config.yaml
n_layer: 14
d_model: 256
n_head: 2
n_kv_head: 2
head_dim: 128
d_mlp: 768
vocab_size: 2048
activation: "geglu"
norm: "layernorm"
norm_place: "pre"
norm_eps: 1e-05
positions: "rope"
rope_base: 1770.0
rope_fraction: 0.25
qk_norm: false
attn_scale: 0.0884
bias: "all"
tie_embeddings: false
parallel_block: true
init: "normal"
init_std_qkv: 0.0402
init_std_o: 0.0
init_std_up: 0.0402
init_std_down: 0.0
optimizer: "soap_variant"
lr: 0.00256
beta1: 0.95
beta2: 0.95
weight_decay: 0.24
lr_head: 0.00858
grad_clip: 1.0
warmup_steps: 200
schedule: "wsd"
decay_fraction: 1.0
decay_shape: "linear"
final_lr_fraction: 0.1
batch_tokens: 131072
seq_len: 128
doc_mask: false
train_tokens: 459800000
steps: 3508
dataset: "wikipedia_en"
Each number is 500 + 25 x the weight over its row's rms, rounded and kept within 0 to 999. Layers, rows and columns count from 0. Numbers have three digits each. The size before them is the row's rms in percent of the matrix's.

# layer 9 MLP up, 768x256, rms 0.0669, rows 735-767, columns 128-255
095:505461510503513522529506499481504478496473490495459495478466509500479496505486466506493507533468479500499428519492483516473500487511475504498501479500484519513536533474511448523469533473492499497479496463435523499455532453548461494513490457492509497505500514511489475541489516499504538479459510533491484502505541538522523497491519470511540532518535493459508509491525495491471468500505
095:487530550486512503534497505503473440474491539527510482483544482481490516530515471523509498519517492507481510521520515528455509500522455540501516533517496527473508526493521504517463544515527450508496519467528525473482475487505514494506480494454482543503504543527535479515507528529498474520463521555523490503528442509542449554514529493572521480494500498506495477452509501473500492503509
095:480463508466511514524509490484490444482484511522535494480451483493511490523488514508510533513473466499498522531535537519499536459454518481470532530496488550482518493493513461500487511474497518486487505495482502505479533495523522543463501505457482490510497521520466469502423510486526480486484481496487498505509446453492505495477501516472525489538483455466516507480465503474483473490440
102:449528504489518519504491497480502455500478512510497508508499488482500558535514477483539455441507495476484504527489505544509500500512460498506498551493483509524492485500499451504504512522510516516458472527532496531474468557483525525489472507486485460531509473480474453469491526496519500490509549502464462493488470518513511526461493497496501503520507526534513505490502474499554516471479
098:511492511534515501521468484482565504520499480488492470510434519475506527443498474487492455526499550482528511491482497468435555550493533472502508496524520476538459471481500502453459499536472502531474470497507459542513493516480516525509504520491480501473492491491500525543509501497447499463489497471509514469508507515497472470477460500561526505477565496481497495433498490494499493504505
095:517500484470516480467509516473535535537500482506488508511505535511499495513459471504469503479501503494502490456487522522532465514455526472528478501509501475509484535485439513477516515484491453455479484484539514485508496539497532555487499469506519502488498481537497517456495494551528473489473484485475509515441493503509517511535526510499487482501490590460526530484495487522445480527513
097:539569553528524495515501507491501480483561477518455499456518492478480449506486507457514515505452487511518534495538497535468509503529504500497486494538467516480508488431470490496492528522500492504505474478504488479515511575504454496477521483520512499481506486487538494513509509523478488544449489484467484524494472538471528487456493496506511457532531497507508477537516506534525526515487
099:494525558505492479503480455467428509466483525515504483454515499475480556482480517523503544495507504473464477490550480494498564468504481524510533493509515482493519519502497496518477461491495486482490510517491462486500436459494557537476471522491469501526550531451481476483484511501521484492493485451522523530511471481487498505528543457528440524472502485518536496491506472485514517508455
108:488522530537493462549495477502505492485472483446489504517486507484504545522494486468504513501469487451474502499457507485504461537501496504485467522509465507476492489492519450518483512545538462484531471514516500515500505525502526503480474470483509515487477491492482558454466534501520513500514516490492480490470505503461499486469545511556459507539474508478497518483486498468514498500475
100:540526455491531485504492461525469545490487495504469459428551518492505499519488534529527507511493504478451514502494464551499492488495527472551496466529515516489458491485479533471498513507475497488497516536490481477486502541510479499506469509485458474489536505473512506498556481523492531547494458498513545536522474529518506492498512487483479538530472500518511480457472458459473470530490
097:504496527485492553506530544498523506529527538503469524510532494506513509547468511533557548510558519513559513521562543514498535574534470479512514524516512500486523504544492547520503495484549509476499520468490481507482488511526525489498443497493501506491508490522523491520546497519531499519522520445502496497503498479505577503545523517525507493536514521518544543463529546527478533520498
098:485492502505482486491509525507455478547443476480483518472498502490534538490465442461490528505515508472470559539513522480482500510517525508473496453510512544531481469453519442546492517462495490499499484518505469469511502485518498438535492499497500471509532483536507504520482504510502463474526474530498488520517477506509489497484481493535499536481490490494485515462479520483476488471541
103:489532527499507492475539427451529500525519494469545441479527514502525480534528462477456492474544497482507509516482508475511439531521500525500522493492512543496489519492492482492515534494527491535496479478522486491493472506470510454490513447529489484502472509480484535509495487493510544490464507510510516494511518467531515526491537508484479488524478471523526526510486480528505555500520
103:529470527483488506491529499511495515488488492495516510490488485456525504498506505505518448477497521576497485486476516494378483504489511534495442498523527518492498531424505493492472500476509523491475546526529490494490496497507490511552504544507521527543486484504489520529519529494474522471490503500469470459487511467523555481482514497494509479444498461517486518521501509475469495505506
098:441499475505545485494540522514505466498465523518517501466483502517484444554511500509534489460518491535476461497507495488506506467515477510524446506498538527492494493475492497489521466455473503490472512497512515540512540488529480525514468499528485493503504501479429494486478510509538485480511490462464559462536459474493500486496514493484484526512463513513490515466533518492505462475481
100:500471475445512479470503474511491499463499507534534515523499501548502500550487530512510473459480514516479533505519473505500472521488489515474485480464508539462515496474498492506471461490512487472533525508490540501484475502520502479506489498472487522433481507543450475463504521550510510503514526493483489489465484474492507517470504531503475473514527461519466510507547459487486556475485
103:508478514468489494486496504504550474482551488502492490509498542506481436517500502545499507449502438483554495499497501498486481451515471526524504542497532532488540520493554456475505497489510516525520504513431514511496512457483533504482513513502484484495510519500469509521487521522542509486448496483501512498480527507520493477480475482497484451479478529506543531524472492515497490488525
096:505507491503485500535494530531508518492575509498499516490535509514536530463529474493499499482510489504471478455498496547466501519549530500488487528502460483523482506536455466511513524508492526498541510467498491508563464481518434521518488495500496538486525441490545510500507497485519511537507536480566491495515499505514490474505567516542474508509518505496513514488507523543492512506512
094:527542519535450499490505476480493505506486484529533499501483462512462532483506535511489496490461519475466547484496485448476517559503488494439472471483529483465511509472492503507521522513467536475499534511492484505483462530519469469483512533516489511478513435501468520467505471476557479491501517518487489514503484488503474507502506489477490502499475526466459504477483469514501457483447
095:508496493511504474534452499542530466504539552508467522547473522542512541558494537498504551527538474487508480494452510530505501503526568507481517543514469500540499564499486511483518534534506492472513517501461497505521533470495486486489545529561488486483503513521506528471452480504512457510481488523516520510546457489472482500473491531496492516494484452483499519538475481498501504516471
101:502482468489485546513484507545530506492522508460509518483517530515467534529532504512493533553545465483478482456500458560467506476485482493507507440505495523490525454529463478517516530490494522494516513512457477534500494485508488487502531497486535488467444453502488501533496487515523493487491532502501462529489517542479544466504480462496487527501529506491520497492450482517490516499490
094:501513478503504469477500480507478452509462485492492527499529483484489546493499458476491563465500509488512505553499492523505441488511532512481473513487498548508494505517520523447523502508482496481494474473500512493488541518501498476548504507466530488461491484524466515502496534550506448490489496484482498475534499512538510485534456526472520503454495516555455465468471456510553533459496
107:474492462483539492475516508481492478481485489468490502509538495512466481515487503492461510514480505513540524549474477461475493541511461516489522482519549499543543533532510487487517488496477521517553523534523434520486505481483535489546453494495515488459517451503468535484529462522474496492501451532545506474537453514519459515512503503495484523489505506533527505499470497489530483514485
103:529502491498502480524491529523481523505471499497507530513498490513512506511545517536494524496456491500517522478449516494482518531444510513508536502452506524492507494465479513540507499517516543508534501506492520496527517494509514494582519515483480531503458496499483482499496521511508485499498517506534484557530461527453454502478467526501518469494496485459508492450476501495423518476525
090:465478541528539503499556468523483516473452488528462460483512488454523504483517474512513471503503473467471533518504529476536498519501516509492453510493484503504503509524496554523511494511488450535479518510544498495508538514496515496535476546468482506497503484480484504484516467540504488489515526542451497544511462506484479493488485508504550461491443492467508497517521535511487474512526
101:507490495485470503505502549529521510487544522465487524478503495486525497502504463527503494534516474462530482504489506480480520502503491516504484526542515468507507471513500492427530452480499502522516463495533489538489506496505529485502490491476474490470519504476503493525518506544515540534489473549496487450482454464523500479483484464471524470560531526498487483527479487485522492446478
093:480458483467506532476492490508475534476514516484467484538476484563518581510505498493484550528504484512488483492512495535497492520470510530501511480516491471492507520529517469500452518521546496490481546510490552514473480522485529511505479540513513496497477478542481507446494500491495503504489528527522493509505516501461507497541513522482521454482479486487475517470503479470487507500472
100:481529507497502459511480496488513515460511493509509461503512483499460466509464492543517510467489498491483523459484505521498498508512503538499520539545496494467548533520512525495544425487498472499495483522493491470538519487483510532467438470500547459505502497525549535508514448485503483521454494461502487504520469488511466469543528503498485500525534518536490494509481456522526527498540
095:500501501511498458486530466481500499516553477509515514488462492510508468473454498491521490493500505496546500455480509488566536469492506494520477481506508531519494504480548471564470474532502505514524492488506497513494474494515494465470516532479485498512516510524535483460486496511496499469551509511467534478463510512496500524507495513487502543473512513549480527470443512466504509506530
097:512444533446485514517465519449567505503489473485465515465496466479530524499479487467482485529484467499510442443481500515494493486499497477458440517457498476518514525513542509479465479467478468513471505461475480534481489504499467494451503525504521485475480538481492488507503517510491528506444477505535512488492466519503515472530509531491497470502513517487529504455475449479491476492467
107:524482496498509510545512478569513491517519519513471518465515514468516507479485505507485525509502515502532485428499488474501452515482547495496490489477539507490529480505487435478502513525481474508476491525534520488490483485497510527478486470510497551508511494559503520483498540486478527438445481510552501519466497448523445511503510462513485499506476493482517461514470512497542485495455
094:497461520489427461451528530479556475528499495514504451495466502508464487524522507526488482507488469444523550485479507525550491503475498498514492517535485521433487458527465486519501510456507509486506534438484478494501544529492515461509471522499501491518515469455501488513513517494515489514504516499503519484500467495495534447510490507515457505513580515484477516503528490493538495494498
094:450513482513460514524522460508492498487509536475529481441492500518479488477531453493473448487515507510446537495543454489510483511505530487519525491452508471480468499464475463539527503521490487513529480500487518524529478484470481537519492510505452554523485479504515530480468481460519480484513528458528476487506490531510520481480468488517504479517528495535472480495510499509499457488505
# layer 9 MLP down (transposed), 768x256, rms 0.06, rows 735-767, columns 128-255
096:476538499518435511492495481512520474502492455537520453439505512521523517485502482511511491522512524495470492526456509511530476499475454503468459456519507494552488502513482493499508479552534501499486507506547461488498511520465507495521453505486524482524461513476493464488514480506484532483449504483529529555523502510490491520502503525556504545456499505457491485502478524534479507512508
097:549533487529479534529508505485551509504519464521551510479450489479533496502502525550480486527516467512478460479501489470531476491529488507536519462520481541522470513557459535480474460439500512464460490523491461497557479523475469521503496479472506473507439452512487499491508487528509522483520483471487504516467468511465519513473509532530481518495514517532508515499529520534532478486482
098:476522550497482508529457496518491449486492489511503472485467484478509481448444462548471473505532525476503550517448507479506530531530499547491516452511470473486473482491498468495488524495471500473489484519503493479481501512523489518505479495519529432515514496531513484555546489496468507499524507511457535473475552514541519499488510569475510539439483504527498519497504532511495519552500
097:494453470518511492498468496513492477470495510496499476487501509451511519504459518490495462472529507481502472484478534497472504516508495497485498519426504478467519521516502527492525542479519512503494484498493543520492477460488428538511526504496492452436527487493523469491500515546564479469462521542482485514464540486504463494490488475503493464514511518471506522460543497508544493474524
097:509491470493440452536482519480474483510462471505517477499487504528459520493473503493465480474476496498516462499486492509485518455474489513511529483460507530507484521510579465448474490498480520455464516545505511491492548526454489456514506520485508486513494505498504542505529503502489486499524533532460509506466555504513483478504512504505476498462502497506461492535539491542487505486497
090:478527532498518462544550494479477488507456492520474497472440475465444484478500485524488515532501552486520482529486495498476512491526508520448531510460479482489508497518523504550505482523502511514516508511488464512480517479508495476525487505538488485495497498466508494500495468482505511501478504488520506521519505531500467489503521514524475464469531459490483451493507516496584527514507
100:527498510449477506497503525491441522488519503495528483515505490550487525507501491488527534514527530490549524501552493514489490523467503539493513526479481438545513466506479479549503501537516486513520512459500448472515488472498515483526519519497468458470506515472510505500459523502461478519523426534478488511507471503517496516506493462501478522508457530554483498482493502507496472479500
098:493526526480510454551539492513514466530461493493522524528516460490515519477505472485531485498484484522500512498458515542471479494486513488473473516474564502498523463509500486502521554504522503545499515471483504490462559481491481467499528523478533498514518513458507503551471510453444524526502479499477510437500465534506503479529484525477503502541512533486515533493484506513498533471495
107:493514558515509517491494482539483459516524528506538482509507562552497490503509468467522495526454464483485507533550510558488501474499494508506557506520454489503461486477491508513463511492520479481497532442503534512503534511507497459511543502508502473498514477477480501498495506536530485504536509511502471459491547483490545485528448516464506503512488485492482520511554517472536497486533
100:448503492551472484469490468473504499488479487486543537499523522504467484444502446482465444505503499510466488533484490510491523512494488549520512450490470520508533491506529451469489508542497521486466482502493482464482511514505479476455500437520505480505468501523514486524502523513521511539492531485481508518509503490510502475536502492494508477469540489504475526536538506476532524605507
091:486488503516515482492515460468513543479489488499527467476479534511507496514490519543497476486493515514440513481507478487521488528533518485465522496495500476572481536475516481493516533531463506518469483517563530491495498504523465544464506524490447523503505533529517518493456486546479449487476485545522526501516524505521439566472489513466476477527502506495492504499484483463539500483517
103:500463475509507540518429460507510536477539547498478516472508526494470530502481518497446456480491486495527533485502497499492486488512484477522479476501461517542503475533457499489497492442481479507488526518496486493479491563468481536519492511506501482549455507522457461544544529482467537482497491486495524530484509452473489541513498505493482509473471495504509493489512496519479521495502
103:501503473487525543515513514489468503491504524484480492556499484498535485538448500519486495491517449480528523503514438516463556539546499458514484487509538483458477490463510504507535490525487492550497553479474504530517456551509508512484492463490531485482563511526484508515542548505490492503545502546478541499486465508472531486509479445525488514487529513473510527526507520478531477493517
107:495509506565526487494505503513454502476514534450490452475525525496561456488498498532479500492527531511504499502503525496483525500513495479489494498473514454467542523511475495513507495481484481456508497536495503501531490476471524451503473463491511549461451561540514510507509512501515488514480480491517490492515479510550444515456513470494494456546509485523537504455499534505537481514472
101:496451497509484431468497491485546459499488506516484506468468484501514505462505520527513475488512536510483499525529526502520481515531490490481488483523445497479486484511520482541515472543511511544529494487473475436526517551473492476501475522516512430506500523472501513473517517503516525568479539491524466508494480500512509495491491537496488500478491499556497490494513459482497504495520
101:494518490539493530473491493526477467507535528443547481509491492480443471498525518503498513538462516541492495498504488513453464463485506509470500523522500490478471498536514530497523496471490484504529484507555487451542548526515477525482493494494482523460505492465473502488513511500516514531504528504524479541535504484501510467477486492517488513490505532489504470513501554491512444461529
101:507469556517466475543532484509476550547475510548538475522474479469495496473493498496523472512501532485519503542498547528494520478535483464482511488533480495527485480480490510522527504503500470527515497506535513506509495494488486514473464501515509534482484500493523497522487499490449460501484518521485489518492440472506441462552481509523519535479475498564502533493505482483472561530519
091:512484506491502508522544461510510529488509493522501522500529518499496477518493518520521519493472431504463524534499514495552514508512489515527499512578448508492473482492513466475493489509469463496450505519501518493495536525463493493527522542537485519479529510569483529457484534481473536470523510469442543523497482540517494537496421451460488508520484489489457492490512486500504512522507
097:504464505449516522482498545556460552475509509496543470471501541497477465480490455508545487503499547527521454501492464512527514497477501534536499507490515533530516517524505530498440506498507449450494510466521519507539531477519563520525532496477470442493466550520499511512524547509526480527509519528501514497516494506479505517512521518528507498509483488541515511530519518503502503484492
098:542502472506489519463516521461467472509481535487476515462479478499488495487500491495509483477464441490510493475506467521532511474464527505503477479532455516500536501489497472521507512475536547504478515487519477515489520487514477462562509499443486538496497509525514469455497490485466483513502536512536450480523493439522538504493517459484522511496501483517509497464455516529562521521543
094:480477500459506497473481491529480476529537478502515479501496518535527479504497503493511472525500494469490545492503525562512493486537519497532543550447468534514495525522485510524541516487491513477514460533496506500468515524491467480509507513508516504471545443490489506453526506537480450432473533494474494456487497486488498512536506478472502513500522515484478506565526550511492501533533
100:508518546507482509513525507478528524557451507492459474456479495511526508531501549480480472512489482527528512461485522507545495523538493517494514531459467494491497518493511492482483514483482512481484500522507524490522479481546506515497531515534471515521511524525515491479469519469452484478502461508494504519496497514518507482520477482511483539517536459442493567540494535542472459518523
098:506513503530501487481557493502520496532509514505507536473504516486502530566501463472491478490507461503478509499466497496550489494506469589488471480496492505489509480487492480477475513507538489537491558477526502564502522495510480454517484528497518494453482468544484489535510431535475464531541497492491462504527533510474469487543501500526517510489544501518490481498488553530492489508497
105:534486505527491479474514492509487495467516514481503490515484542475517494458494530476475482455546482528498460498499525480491499515521463457502542438506485516515491529502479479475449481515487504482457487527500446461488509488470502474493526516477523482456517480499500517503531486508485531497536561475490505506520529510512524464499562474481507507501486536564518432445497522520503516512501
096:492488497446453500485465503460529521527521470480486551483517513525485473496508514506482524500476464554528510477508490554445472537481512508504463470530472503504498455502489473501508500478452537485513511461500500489472468482433484548456532489567494486465479524513539513507535503477541466498472506505493461482486522470519508474492516512548483463474530466471504504455470520532476526473481
105:532478501520489517489513484494489481491520481506486455470503482490567526516472503525501473505470473543485491485483500480517471522551492515470496508490496491524530519510473477512504475490505488477488458488527470513474484475535484537505527470511485494451542507518532499529455538503531517464474543557484457482560514477463502478501500528535542487509532479479490513528489511501454517491498
095:525529526539504436491529525486547457500474494531488483505512483496484506501504528531528470513525482558468510464509514493512508522508497506454516447487491516531483479511500511491472524496508448521503481481552471481487539488545492520481472485476472499494503527462507486488535488489510457463487509502511513481491491549476529487499498464526513527496500496476500518551505498507479535505517
103:487528488531497551531528516494503486493478537486480498528530513525439539531518520494525517479494525486501467505502496479562508497509486471504516514463483497545541530493554526526486475529412513487502490535525462518525490494542516494528493475482493508450523489533477503527490504474504540498506511510491500489478448476477527505512504445452510486470500504481545501510540549465518487489466
099:532497447474500496496508482481487553472505505451513506496507492459507506514490486514486465527507594476503503515527490509506519511465528521483507483495461516507460507534472537535483529484504556504483512566503513497493485483488471520498514494493519478530506497486502504516502460514531527540482451539533499499477453524488512466465457488532496509492548494471489506483485534454521467503432
100:514508478505511474487504482498507531490511520473485526496449474514490489516506533502497511478522514452485498551499492488464486493523507466509498464533524557501502501477473511523507507512469492489466506518507518520480500508470447504575465451515473485548502520506514540527469483475494533507522544467533519508477553457506505526506504539498513514480505477505525489480509494493498473466470
090:511521460521521495507513522485486472484464508503511498480496530476494462556449498516504533469480539508488525461467524494535539507429507511474472461489501485475495488537499461497507515465509491553522493516499521505524475479523570486472510509490516510477530487528451528538509528491452444536457527490463514480483497489479516512510512471486490483487472519438512546539532481493494496502497
095:518533497455515472481550486490528475490524488536505522465473483519479499478514494520500466495494493532493488482508515519534529461506515533487533488521505482498501531500471536496475533563471506469505493530503500543537498505501543474529520490513535517506488501493526489515450502494474576508530496516474501497496510476488503506480508465492520497524500514501466492504458450503484469486491
098:528476494547450506497475522553485478537513488536483501479474491505498501493487518463503523527525524532508515481523473525515515501489429450512483474504505489513511537496480472446561499519543518471457518522500510482482513514516508510508469515488542517519541499507525485520481489518531489511523506516496504507501515499481465510501499519497467517496541522539504522493518486466512505523457
# layer 9 MLP gate, 768x256, rms 0.0641, rows 736-767, columns 128-255
100:489501496556421488485513481490524522534507511469480511512512508514511489495480510484523514461535506486461520465496517500498501510491479498478541512499525509487460555543459508505468465534490534483489513508470496518470528491519481483516495522470519480516495516497502484488513541490514513505585499510530514469538491477478486526557483505531514507490484495481498484499477488535435441538504
099:518497500531551486448507467520499527518504519534510490550470537492474506479500570510501507465505499509512506527484538523517480479471502503544520484499503535515524519494490454499542468508498472468475476528454532489511516567499519488469512497514486502517515488480477509515522495523551497467519452444475483451502453475543539470504492471488498535503479516520484506481495493517531501494494
097:440549490535467514484481485494509474471486485565500539475508535502513509503523499526561470508501501462477495492497465504517432526499479499507468501517469509482476486484479484513517465523505496552489520513522518507463519549515526506477499550491480481525441457483518501471456505473510487533486480504492476515495438508492486464467525459483491482495490506511471485505461499498471485491506
099:476505463531544534509516500467506498522527522521522498485507502523504437479494511514482496513513473520483505523499516534488509477538502518491463502454506458485492512442474476512511531514525511479489509498532476451507502482501471483496519506516492460498476447492463481506529475499513496524508514457499533543536520489530482511491467550559482506536469473532515467462457468460556504521504
102:470454529506483566472490475516449512497513505474498452491561511535510534500491524499513509498483504520479481527498510542517509523479486524501508508498485487494484459490517514509543537496528536515532455514490477515483563537481538502454533479491509521492472489535511532500515482526531476511540498505480485498486512464459532543471476555488555487523475526489459521532486512502485517512496
098:522511493492475472478471499514482479502548533460519500507479524522494475523524485498496474487456443482484470507500514527475501518511474503480491476508459500505507476509501491483539481517523492499513472510489478489492502496529527507503511492515520503509540416497490534509488487521494500508527518474519526487533502508502503473499509459500512529494501496513513524536497478529519446492499
097:519525545528534508531507493479496503512476520466492547481484487496481473470512509482524498504540472503499519503470518468485463533508486483484465477533466489524491471431555524481524468516477500512488499479511542516484484529492483495542486522510490475527529484494488518522498495448471442500514503536502513524456486538483485478538504480505493477484484569509500529467453487489436502471499
099:521500485528471479523448466494516487496520471493490489467508512457518534522532541460495464512501470507508515514500541542508549519458522517497481502551473522531457480524507500531494500514532495501502497495510510473517493467496550511488532498528507458507515484463491496466521488503530503484487493516526503509515513508518521480459499522512489521503497474456471478486532490512510464448492
102:508475523501486475533503465532472540472504452480505500464520498512483502464471479510493467516466518485501469526510533467459456491477489493467465505481494518495485522529465533509507486502527484518466470446479510510497480519499491509530491517509456545510472505487501506495500504486491500536509505513510532490494465469505521510512567484477508479540510504514503493464445467476508495494462
095:513491464506492537490497493525460521470536473500521519531493475507510454505506505468524483513484444514552491470446532515514527462502480513537540478528506500499538508530491475506523473457466517470507483461471476490519484471467451490498491505519500490516442485508506504532515533532533528482513506486509514523516514514509520504504514487509552476504478487484494493497541537492499496488505
101:506440519493518543496491470440533494497534477533520524534513494504554491476491551500499482508519501499538469463494493471480494501467491459541514488498508491493474516483527497474518510527568463525542509528482495557501504517466514530537557551529476507494560516541493489514529526534456528494509510513487506486492494520531537510517438515475490506492465507461500533483528505497514514475520
101:512503515527467512459487495512514442496483538495493516506451506499493481498497535475520529524490494467490498538531525509480511461537500502536485511485520486495517490526489496459462530454460514492525493467534514506539465426524492516509482507480502469481500487494498501487518500493470488500463479497556520492472454510462506546537436495517526484498493492502478487487528466463536437507508
100:518503485473435458564512561512491510468544516522503500483495471467495508509516471503517471514542490520486490507530488520477530498475558478537460498532529466507512506460510525539521493528497487496513528480516519513512536519484516532511462468518501515493488528484481551474514502475485556483502505469522532478497489507493500479504538503528552460487444515498494509496538511516511489495524
098:451525523495482487514498471476526487491504493519502516429486531495500528507501508493528520471489461495523459523498540514554490510496470509505450472475472476525493539493510544463496520516520572537498458533507538470522512493462498560485550509490482511527494512460535528534472514499509472505566494492509448478516477504502502523503509485487507515556529535505445473484496515503486548489485
110:490475533519494512514487490467527487484484511487501480509490451524544557494491508505431492497518517456507509492522548450511536470535488507483471550496499462505516493484477487477512480494567504536503483477521453498519510522470588542488510527529461477496506491483513555509477480483501476528487507450561497480525478526487532533507512482487468474504520465494466487501506499514515502542496
100:477491531529495549467487507511498500519489509471448477502496459507519496488482518495508552526450518550530510538545544486499512483535456457463460526510465472504488495513508534521525511500508481535495517545458517456534495529499478501487480521513479492499505503453475470485484469517515505505519483513468481525486545508508492516470507482536545480521523496511531476514542484455498530541475
096:513483504549537541524553505531485486511463516497496506522527497506521453496522475478495523493476516510517533532479487511506487503508489477530483484486506512474526525499494471516500511454536484478526518511504529515483529463484475508511490495518508507506514480565474500522460506516517523468500488502499447517498458492488514545483532472471464508521475478511452463506482486480469504489468
099:506500511545505495484476514472519484498484505528517483546462496501494525469504480521539486479527481502528483476512486487467496545484509515493521458490471476483517527529458519519477519489495504504509551467515513505536442523477481486529528487514489464557508533514513527517502486557509520464529464502514452468522475495520518508479519518529512524481492466525548472455516565515515492514481
100:486520530489510479514469491492500475526476523440495518495459532466492509491443496503489564547482510479507476513543522507497510508552455513520517495488496505509508492537510464536477520498535539501492532497468508471523507506486537515461502520488490509516484509489482512473505491535476504510497520485488491530456545478466504519540490463510531552530496490513501509490506506530452541479558
104:493493558525463468457511448489498500537481545500517510495533509514504493485493482545493456494487485495454489525475534483494537457494473543532492541535526503506518504477523497490536498491462487517512509533490525479479516474496485549549450498485509527527531508495520510486507510535543498496484492509484504466503515510515489514513535493534500515465543510518485506484468498496457513485504
098:488532505519500525533487478548479489461539492541523534531474499482491488531495521507516460498473497463500488500485502527534531475533488523486549497530548505485474521522484486511504522493502534525471516514476523469491491478543449496518461529525516468506485516516454504552538471507540489499487528504499481483489505468500485465446499468504561526474475541487516500504488496492511521503497
100:497497461514515507545479515526514482512521512523506449528508484475543469461505537453495495500500495455542487473488523507487542503514464524533469502487502456483508514519458511524539460535554495523495446550503496480528532488486522525552508504483495478491462516504510488524528511524496525511476474527503495521511532541530508482471504451484486502530501489463491508492456520483497516500478
104:490524491473505527480440523499519497465540473548502535475518511509498526534453449479481491500517478517474490511491508466488496471513499480506495499525505466487514513556561456488535485528492521475490563497516525482541460493473458491502516467544499464534471540516511511518562465467460519461509513488492570486523491536516477494487464513528523535444525469499471483508524487506474524511503
095:471503496520470489500483487477450502474501489497497481504528513522508537488533505475501487523489486518493471495521505473471498485546486505508508523478532486528484486528512505507486515478481488481543522516513510501487466528507560499494499459452489532515454544544476497524504515511495519471502511504522469512497515444487498506495518538564517484502472503500492483481544532474468557474501
103:511492494512508484464552503500484504528532496511475518489496509505529540552488479508529533424456528490504490494507496476490470508481492495483458510540490502514499534483489507515488515521471504516480496526512529501533537528488502478502492465518495478464569517509543455521509510535509471477487519473518481476565492480505510491553504496482461491490486498531488524451526514514449492478529
095:506547516529469485498493537506455512473565477495498494515527518487460465523501483517501560482522495538570476499471506477502495514511488497489523490491500506496512452486503545525513454490501509459502495476520490488514515510526447514487508473509498477528453511481462484526524528462475477522537511461523498460536493556459504503511505488503527493488504499461487558489503529524457477504527
101:513500496524467498495541529493491487511547532473519542486489505509505531504507531481487489499486515526544501514496499474505501462508518471482482539494487440524525497559528545496490506451519489496529524462507505522491491499439472505510507515524479459492534496486536519483495473489503526554470477459521483514512502544547485516519495508529528522501529501497501516537549489516498537518518
099:503504532508477477529482547509487478510506503516455541481512484525509492534519480538510473510513495487526500491486506457517511502568504480537463504500491521508516499474474515503546477523530499465495508477481530488512531542475459499465486527507491533500479520576445472506483484480495499460469496492471513482503481468527474540511494458488484452508522510493512496479482480509534555476508
102:493513457495488528518486524481516524531481507468484495484502475485517537425472496489479500471524482508529491474486501510459471516507528489502478512508502535507505492484476528510525512539505472480541516514486484525464512552537497484504504515477496485529524492547481491515524517520484524504472491466492471521513531518480518467561497517508516482498526508496504526449520510496554495482499
094:512500515513499523486477549497472468459541502505497489497448507491482456429475484506472527474476502503519523499493498496499500505477475476501511496491525506466524499512554422507494476509504487494516464450468494527498539499474492451510447507507516502477510558488521483490495553509502518491486472489492496493501537492490517480505519496517454509505494473468492491479497495470530514546496
093:490498520555477457457507522464547535536492489497512493482498503513535496492497488479510475506537507530502540451513498460519465480489505479510523515526451495514485532500474497530489506535516509508501508479506502495477497522503509532547510514512499502550455515528530557520473475516439553492529506512505493527512477543508494512479512483493519483511511484486503482503493481461430486530539
098:526506508504514480489526483536467453508526507505553498479535471509472477516541527513520460484489511535487499510475539487515516518518523534507535502475479507484477486521481495502487488530544496477508485528468461501523488471511484495493538515499504472518523482516533545508501485483492547473507486504506483448518474518464514490452484497519501496526498498482498476472467535524505478522486